config = dict(
    num_key_value_heads=1,
    hidden_act='swiglu',
    rope_theta=10000.0,
    qk_norm=False,
    bias='qkv',
    optimizer='soap_variant',
    beta2=0.98,
    warmup_steps=200,
    final_lr_fraction=0.0,
    max_steps=2903,
    dataset='wikipedia_en',
)
Each number is 128 + 32 x the weight over its row's rms, rounded and kept within 0 to 255. Layers, rows and columns count from 0. Numbers have three digits each. The size before them is the row's rms in percent of the matrix's.

# layer 6 MLP up, 384x192, rms 0.131, rows 368-383, columns 64-127
104:137132144179135111170123146147139119129057113099066082140172068074157145101109105070100123120123107142116103122150068087128133121171126093079170098151141170150166105155116118144111193091102124
097:131125111081157119117069155076149166066181089102072164135146152101108155130135127165097177132126127103142163123134180118131100124149122112108146044072185119136146105085114176167095107133121066
098:195116112115134135140064132118098182150081144098117131127120108167092147116208168107115131152169100119142135123093114140119095177115098138209146111136113144165186139102063118152140122168103159
101:108158125127116095141125092079122129181133097148144163099142146143156124152161150128111172149130146119163198121091116115084113126110160123129182093168116110135156122119161174081100109105092098
103:146169124171187053179158093133149180181105108102065131121142094189063132084182143126135175154092098119161167137120059128167177130138184134156127126114140177167126061114190148083150145100168121
097:074119103129131155186110153098129137080081122145122198087089102105155130138077140136152134083138171193123156111119051191168164167129125159121126156069154095127125178143142117111101105099120113
100:137139171149119123100155099154145169110188173115146158104132089150178111053158150074132091166105090128122159110170112165094093131150095141137153163121075162126086153158138136089180108094124083
101:063149101105063093139083141110208113086119130118109161098117146106102092155149115166146112159095146154155097099140105197119170159192163161111118178130157141144127134089105088115126149048099173
091:103120144146130095168121125125154183096114111125131128156145129111205076106085062075137132143158156077121130095158162133079127077098123091139105211130097125159110090122110142150053149153157072
108:092149117162112176153173110146080117097223150160153114108136133128155155127094124092140106089153112143110146155192112149108119142132123167077148134178083072123188131166129161117162148137170142
087:044138147114107079135137161122108089186175117137129113139169127110146053090033166128102075099123142171123115109049071073140133095074111152099144131111151119115110118117121154108168123182145146
099:119095142162191169098145149174133108171136116133102131077103106138151131150189128122114107128179110128226058151134087115186101152129129121118148097166118159176173112144105108097145066152095106
090:071132081081140130106144131122142127154132134135163119113116097149112195173105099175076106064210137152145152195140148131142105134131104111108183132107146134146098128109110184123061132109137095
099:123174144063099154090185098068190130109116173129126095130133092139077118162118069099127113122157126122086141134178133163147097124125069162150198148156145074155137129151154171085087124107117118
098:157168135144201159165109111135100048147104177137137116074125149156067126130104100136119134153107123179125142100115163053123143129111085118095136123157088107206172120112136121125116144117128167
095:157180114140162087070157125169184111160130123104112095153141121122139111149086141138161163179148155120216106107108195131165164152133154137125134149158120136110164170098144110145134092133092121